{"n_layer": 15, "d_model": 512, "n_head": 4, "n_kv_head": 4, "head_dim": 128, "d_mlp": 1344, "vocab_size": 50257, "activation": "geglu", "norm": "rmsnorm", "norm_place": "pre", "norm_eps": 1e-05, "positions": "rope", "rope_base": 10000.0, "rope_fraction": 0.75, "qk_norm": false, "attn_scale": 0.0884, "bias": "none", "tie_embeddings": false, "parallel_block": false, "init": "uniform", "init_std_qkv": 0.0248, "init_std_o": 0.0, "init_std_up": 0.0248, "init_std_down": 0.0, "optimizer": "adamw", "lr": 0.000669, "lr_mult_o": 1.14, "beta1": 0.95, "beta2": 0.95, "lr_head": 0.00562, "warmup_steps": 549, "schedule": "wsd", "decay_fraction": 0.781, "decay_shape": "linear", "final_lr_fraction": 0.0, "batch_tokens": 65536, "seq_len": 2048, "doc_mask": true, "train_tokens": 579600000, "steps": 8844, "dataset": "wikipedia_en"}
Each number is 500 + 40 x the weight over its row's rms, rounded and kept within 0 to 999. Layers, rows and columns count from 0. Numbers have three digits each. The size before them is the row's rms in percent of the matrix's.

# layer 7 MLP down (transposed), 1344x512, rms 0.0269, rows 984-1017, columns 448-511
097:472429538410473504558469456502511512574515507492403490450452392546554457481430448405422501512434535458523511494562466507459459526472550531549442520554498530502452492481547516520519514517507458
113:412483524535437555563517410566438491507501479536472512558483469427476414502516477584407463472537499532444486538486509437513437545466498523461435461422468493508463491489483554555448521528460543
104:488496521498413534450572506556517474393572533540532471482508562485528546581472505539568486526517491553532419471451547502443444496503444518465510473453581404530510468494426491435516515475494538
097:498518484500479472496489499419449520508538542447388540527517467500456521478486568480519505495453499482499541493511494515554525510530535441544433537551443547489525514504482470496432522510518509
105:552458473525549563465474458482562469484494545484458477517507584429539558548481535517538435510469437535512427533563509456432548450537541458455539514523478458570419523497473470498471474466511472
101:480462416528492470497572465483503494426540469513516502531470578485473494520492457497491527461474442550506424557572509489575496538528507382524503525478560509507571493452472459541467538411443455
114:539502511432407542516492515493563438562480524557567447490521597529450507439490545519559498534439537439508513524387504463457550560479486499477479488508509513568525532527464464452438477537463538
101:538514493439495494564529432503468565497475565474495472534525551483607470522528554569526463522485518525476508535541552455472517443531427587552490491570485463467466479467498579414464455493516508
087:522584516499446491437437525506516527456517490507617506508463511559468504498471501565494473468447521482438498515543540516484383434485484456517492458488497500506434520540494444516503422526487479
101:477507484491497486515482527482465512520509493504480473484466470534538526480521556500479515472558517520405463434474474493503533474477506501432500449446629438425499505535534510486522510528456507
101:502504515543440533543524521541523502521483555496650560544438443478493530468482506519507426517439464458508450460528512435568476465515401488527508556566479511490527518503581498540499551517474477
099:513501463478526529413503473468472397550514526493538463438505499487512497426520411557540430460502533473513486433405539544442532518490488541552445447517520538535577523575425494525563480505511431
108:561515543541468549488530487475503501484478476524473593517586533561535518482519457525502405543524488494573449506490516423531541484496547587501487538554517490452538457511431542492422396469553478
106:451479485464539554478496483518414523491440523580455492519439565505578521538519530500525508522487453455504508420502538398523577502469474483433520463488485515525490467522481514440473477495544466
085:551505558505507512511514406500246544522519472522582516532557496517431522503474460532550486493573438456534487471496510526395489511460709504483515529480506502501498473464464542506468532497490442
104:479497475478483518486478448478517516466443468452474529533503545497507476524492457532507472513483449531487484502470479496515497485472455527471463530491465528496441594396516529515498497427542493
099:494453485478512465492473460481506479508512455489511358513538549578456483506519467485498441499526527426513492462580456389496536469511462410435540546519493521508504437494536474454453497511485499
097:489478534531580509466443529504469510497458462496445459548461417516526544494478494431500540524515529483450547491479530468496528496580552520461494489500497562493518447436492446518554536541515521
110:437553445498572541550519499513519514538535568483514482571436494554454473514501534562553388437554479498515486560498511438506451543536471460509536465480523518436486489477550464536531483483501488
086:496484414425539498438541532471528455484537443462473496545426578502584483498549476515451504526491543545537525550443467556489524554483519460422495455492472435499530433491479596443457469528526518
103:542479529561531518621541595482605513514478553579612536493459541447501464534543548567447454503507493535484460464442504469550501466508548462472540531522530525521435553454558536501514500520438505
092:581470528551516535475518489500522541517542522473496564487493521486551478461516500512477502455424451553516457510470489547524593440474507423430512548444573481476501513495514556523483451536505495
090:480582457509462485481504506450513481504466452491446521511483514476527433560505518485493534551545497512496532507532524548487454521511488515485511492527414562492575493534542505470495482526503508
092:454548453505435496510513556609510505503490512520538496499428504529561487540545530545534509575466459475545503549460494493469470580474504548507498494510473525458465531485515553475478546523495523
086:525496511509527497523537490529403550518523502553330429494476522505515534551456437454491473447533491549503441405464545563499499553387631500507554467468483502484474487499492503606540438574541478
099:533489470460518566488509567370413481500480452494401512500543568460485510488605547441464444494520449519476530442556517535460502563500579505545447520522409505474488565535551472505575557491503436
093:546523490510538510566450547454451406550510530475446521582473536462437555555457532475489481476473530552492549471542509498511484482514534445469485455447542541464507497466507461527458550445435441
101:588500491500441512526448553509516569543543502575633462513511503535478472454511516482491466491473475489482511504486498534468435514533472488551479490451469526512527484515496616477503507544537497
101:480553476477485517515453491388529484542530491519562531476492531509540477529514544516536551567539490507525473496469540518502535484534459497491582612433515468429467492548518453510523532450537464
099:505494547506472465495522473471515484552513532477504481434491521514469554531506473450568540478486561519509548550451489507525497460547535618432514424427524473546465543463478400480518513490529492
091:458480464492506501459467544451501445457500532482416510498495490602441627452534485539478532473507533500475467429486529461431485507519600517501521514539493481553452539476556525557558452558502483
102:551484464563492456471480495530568425423489443504528517499555446487562527511502404412579567489523521528523474548541513516469390481487431472435530498548532496545484523481501493521494474458524537
104:528527569598541531491482440552556428551481538468502467540552466445519575529493534445491493534532483545487461491554495509483565609494492531562506470520426473501526559481592443454499551508444533
097:450545551470394510489513463453470431469596514530517520512486438510495495536497449490483502506473533465531582498432540595448460501491507530556422531463424525408506498561502558525549467492550511
# layer 7 MLP gate, 1344x512, rms 0.0289, rows 985-1017, columns 448-511
109:554494565560449443544609501484479488503521586512463530519503454525492482555478579508437526495451521486539549514509467518553504504515601487537509541502530518492484492514518546560485504515488458
106:562492494456444556505506550495481545525481570559487534618471430460482448486492511421542542515494575486549511495541499562531490496537519402546454520517483608477463472512518571494471502486522496
101:518531515483489515461496566525410493504496527465414503549381557499522502432519579392549557524484541431513577541594541502490488521545524417581462506521446543480464508479520467533513484476529510
105:494525575489527481587454513612502526503538558495429490513483491557540543498478540500458514461491520436537484499458528492495534462477548482547484487541528501479476508443500524402486431464462566
106:631486395481483539495569479555459506434482443484529506557477545460522502542515514494503495471501436593517497546480531485568493500548489459507521525488464496516518520490424496483468520485483554
113:510611551547530417566527463497497513486442499463493502563491485483559502435493492518469473504469443585549479491490449487574547473489481481538496524477494517494483436493493501595508425505471490
103:532495444488551488508547468486486556464495546493528500482512524470553537509557514493538453512503486491445492516477517514475506525492529570575503491512482497499379520463579497481431540487409453
088:469532424474507498506595502479500502486427514528482565488496528453573566457516422455533454441500485508511511508476514480461548470530501467517488488566489515470553486483509572524514474514573533
102:496486507431432459484522517532501507530526486562493505424433440535529505464396467518486491483513511533460540466500539498501500558475467435450498525394509460418511490556519548519500547499526427
101:505515481475410485484531488472491520488428537461499535551439469455549489496509498498520465537492491470628477456510567462463433542532465522502382515526527563420480516507480502539508551460476510
097:506433505434500522519515590515484497539474463550451509484488479460489507513457474476502502411456536490487528443456523537508469497561545516509544458488481512472491508546480500528488493512489519
110:518573502515424556504550523510507504546493542517464456526419501414528467433516511429520492509459494560536573447492423509444433537535515452491528461503496459426414444500463536524491464475494432
108:464484559514536522523487455556488541547547550557463525492456491526553485511509492528516512499491484509463432480524473511491561527509501441513509512480529464484501466512473531455454476475439527
096:478527452433469427451565560495574459521527488533500522568477510542586419508567442464533495486444537522460484499439527481565507530533488493497521517508540474518440477526526545499509477523572535
105:495517552516564558452532535494494521515555479514496470437485482521515506491478560487508500498532508466494528487448501517548503590516527488472516500444550468543482449591429511509440471509489469
098:489524483502462518542562521541427531515484553490415568516446487429489538513520561486495429453489516503449482497489542574386464477571571544540564490531462552464450509512456432520570488523587517
095:515563438544482546533513536504479499476555508415488509447514554514493460530478504470459479451446537545518492502505468516476525478438520515516524446437484434501497571506486551564506477457450482
109:513476536426418488554539549460459492523483536585464494467508457432482486469554579536466585423495551488492530476509429563570520515478519453584524457497547493481418482536579497369534500482438495
088:494430482479491530531452497527511539446522525511536537453516458523527482522412514516484476521511538512431493535558481550468545531487474534487567519510479579483531437571550471457405517508560488
104:545524520479531460510502567479429509486470546396451466529471551479461422500500530485525558468489499490517588535559451516498547527546561459484524484521518487502513542530516462452506473423506454
094:553413592506500544465511493492512506499544528488457555509485507487511402468591582578492485475501486490478473491510485515538540468486509462427511454472428484512550451469445471476527492504469436
090:494553497560490428557490521511489480522454439466469464581406483486523481491511496505499560498550469511503527504462532518540530547569517501532503548485534588522533502532556485472521482535534538
088:425551495542526521520599571622455505521480516513492485544454536513523457515544527477504515555461441459515550586447493535442488555565518497511557472476477515508442510439546487506442550524516564
094:530457523519497504530498469559514503469540518574488466530530468547510503519411460510499527430513416559547407437459484554477542556420517475487485533475488477460463489506540520591543431535505498
100:480532574528572518468535505394501519465494481512450462488432460594497467581545508489449500559496490536508469500502486449530488570513518426504435497465464487512504475487601467483515466539436433
093:484477503462499465464530493517555579484479452516544456423423472561513401417526468492488556536506507469524514549404553486534543489589477579500470557484540465486460533517497561475585444492500496
103:528540477541468557505444532508451481568518566505529520487478452526462416433453558482537536452491479490495522583487419542482522462506472544551501437518545503459410531506463471540477407568560455
100:495552518550518535435459494480501503600516497520470428441522531531465521509539541497533474525502472473469459450500499507561571573418567445439443518496557495515549470512547553448513540492430529
099:495459503499500468463443532548474539520477562586496506512443543477539442503496500542512536473472522468428480458528520505574559535475517464562475529501530565479520526555486586437520527474511499
099:482448520519507492560517555490540484538510552448534512518444514536498506434522498547506541481475488471520519503410596480554492507433465502498549480584495496471592514469527527544498472466496536
103:489565475433439540501456503449439483539529479472442478498512464525537486506498564563459458529452477472565502485495535506478579481489585516599508450506456488507457578508479471443477497534499473
105:506458537478495504475551485560463544472526478545451549562481516480558501437496542547476498569511564530415467554544485452478403490470529503496436500466442508504490432463514462545395524505493371
096:506442522483512438571485561520525532470500552424454533525475418533496535509474506533472532469438493546550503511539507536508497504508488493510544409494593497519497529424487489514578493470514454
# layer 7 MLP up, 1344x512, rms 0.0302, rows 985-1017, columns 448-511
119:501501558508532487476521492537505473485546513587457484573505506511522394441471597535502525584479463526503528480496555552489494533522523595516492542518515536514491463503453507560493525462479522
101:568553491458545456504452583509506511485449459420504444522455440530471501423517462462485464536459524469483554478520533518489529497503496440609507483538519611516469506515590518509482473499547469
096:440460563547503518514537554461487488518432453494578522455456520480496501495512467512506536459445500592522486487514484545427541503440465585456483465434557408470398440543542529535481466517480513
106:522461456516474502492512540472449513509436513564526616513438496469475531533513493532499423468496419527500534488526439479510403555460488550459412491478494499525539458538487457491514503485539496
096:518526526492516587556358505537461526547480525442504558430560498520551493424577533521545417493500518408452554406447542484458472450435505629501489453480495515500418459526550549470509496510534521
124:532418486524561558469493479478428493545493515545452541454525514496546590541549546469544474438511560442501499477461612553484460512418522425488490492540523514523552530479466578414486570565453551
108:506507579514466483435480532532522457503453522537466506469521454575423435502486534504527514530482460506546500495487516516565533496530493424414517495482528506515587496512495520475565497500534567
088:493412496437554517564551499539470562555531533492494455510507574500530508583514514417502553576558465531559530470431485488496558581467499515477528546503526529487545505451539533469480577507508502
100:449533462539535489421436453524501518506479563557473505531476538474504525497465485524512509531465489555433547527490524524458532499429553502514498534477480529544487470467518554496547537478434456
096:537535447438527538480550516472458439506544446501465469439530535479472464458479438475461521463547516534483494480491507494481525497512499501492540466517471484526555437457468531472424505480482535
099:547405536458525488445480504535495518520509422529526452479505477485477440485455494455481550471471480443462511465491464515486512494485473475502534534502501491559513492458506567506547490479436540
140:416440561478545500486455524540491494538565444440485494495480440562553574529465474539477468463502528409522454573458507482539570466413524532515554544491556508558557500491538486426492462549515458
105:497522525562504525520496452475495480524514503435502514457534512517470471487493513452484469483554484555504511512491531568523472574420527508492446526503477505473596517451534535547535442478568461
095:502470491453477559456417550423490470474464560433577525499537480509523521578497495556423489495538507395545518545485508475466454480503506511512539521492469576544537514480507462544535453460564478
104:524471499485501510513484496504438572517587530505459481467495527526437485501533528466554533490550550532478506480458589472569546532481521536441502495540521558526529383537516538495477475473565501
095:531549448522487530522606492468522494507454567519489580488470482461489515439559454532493549499497453517522488512476485456546468550414522482557484459495520467562551538511511501498476537450532537
097:466500485510525496522470517476516475487483467445507448490485503504519469540468500450499494480527570499469522470534477482472535458512473490486480434490519482468504520473506548545559471500457548
113:479548470528488523573499469544515579498498591491430530507462484586472555555566476515490451502548500482508442495506523484508490530483524500548528487456366526455479551530527486558487505516464500
085:555516512588476532560435522432471526477519546532494481465584391535403480470422498472461506519515491473567487496521542469497517461562507488527468574520532548478455553523530469551547540455446519
098:521533530494417552466517458428443495447453498490465497461499477498482392566515515510465539530446414481464466556500515537515517424461445498505487457498453491471502492530485462526451514521445465
088:508503500481521491489456560562491462511396486412491538507395512560455547551480531521476500498526495476460494487453535457513460499538563542517413478573502534527451549490531419519500475481459489
089:503492564430474529517476475562502406495496585488509484490521517484522542478497488492536487511416473493532493537470436445465491509512531459530504491521490479504473514515455499568528459448449469
085:498484511479419496513450489493484494491550537528499535501480460579501512513445514507517536479479512484567471448500435449567497474453494502482506501525518533490566503551459545483530467483474448
107:548513448512484515487529503481480496476431475452516583480534524531516470495551513544469492564521480453521522537530500408496523490566496513465503531520520484554515463498510528423508592431493497
096:509513470465447445417435420546524473482486512511500498528531528449509466502410497586519540589463488482518487520494539453500428489481463479449538508493503424555474463521486533509486560480481481
089:511466441479455548398518474534508507472507510449490531508531525469483541502577515576509539584505482471483487557499480491450487566504536507460532519487433475481531469443531529452531477530512473
101:504528520485501476468509494519503553469493545615540498496490468547504490549573512508502486466470554551526480479436471546548558595464504494485532531570505495490500508510514491466461509472454489
098:493531529506459433456486535581534509513466555500522543515430542453547528538527475407571545459474477457506426458495487494532505579524544502523487458497478505529490431496428526513468499474407497
103:534478499535484476491477562486498465496470493492481520552459513571541457525453516517512517426513563530483550486481538599484557509473461460497467452499586543441527538528480517425546536464505535
091:538544537480511495522535463541513582518505465524479547484484455390576441513472520526561463521523408464541509538500487551546544518484478452489426473472505500450569500494484479488458499487449522
106:493547547489472521555424513448442515547461430499434472455559468463549453451472489486515436554503481427478520528534521478469483481513543546516474408535466498418549605456535521494450519511513508
105:499490455506525467540499486500528419486459464499521403524462517507506500561431446481427599441522483481519512484545502466498574504453480532459521457513544476528485461516471433509544499495472523
092:595467497526522490492460496511541507507448565488525558472490472500526478504544484426542470587516495531482497452506514465526578528561519470515548534563498495463474574424463527433511526509498492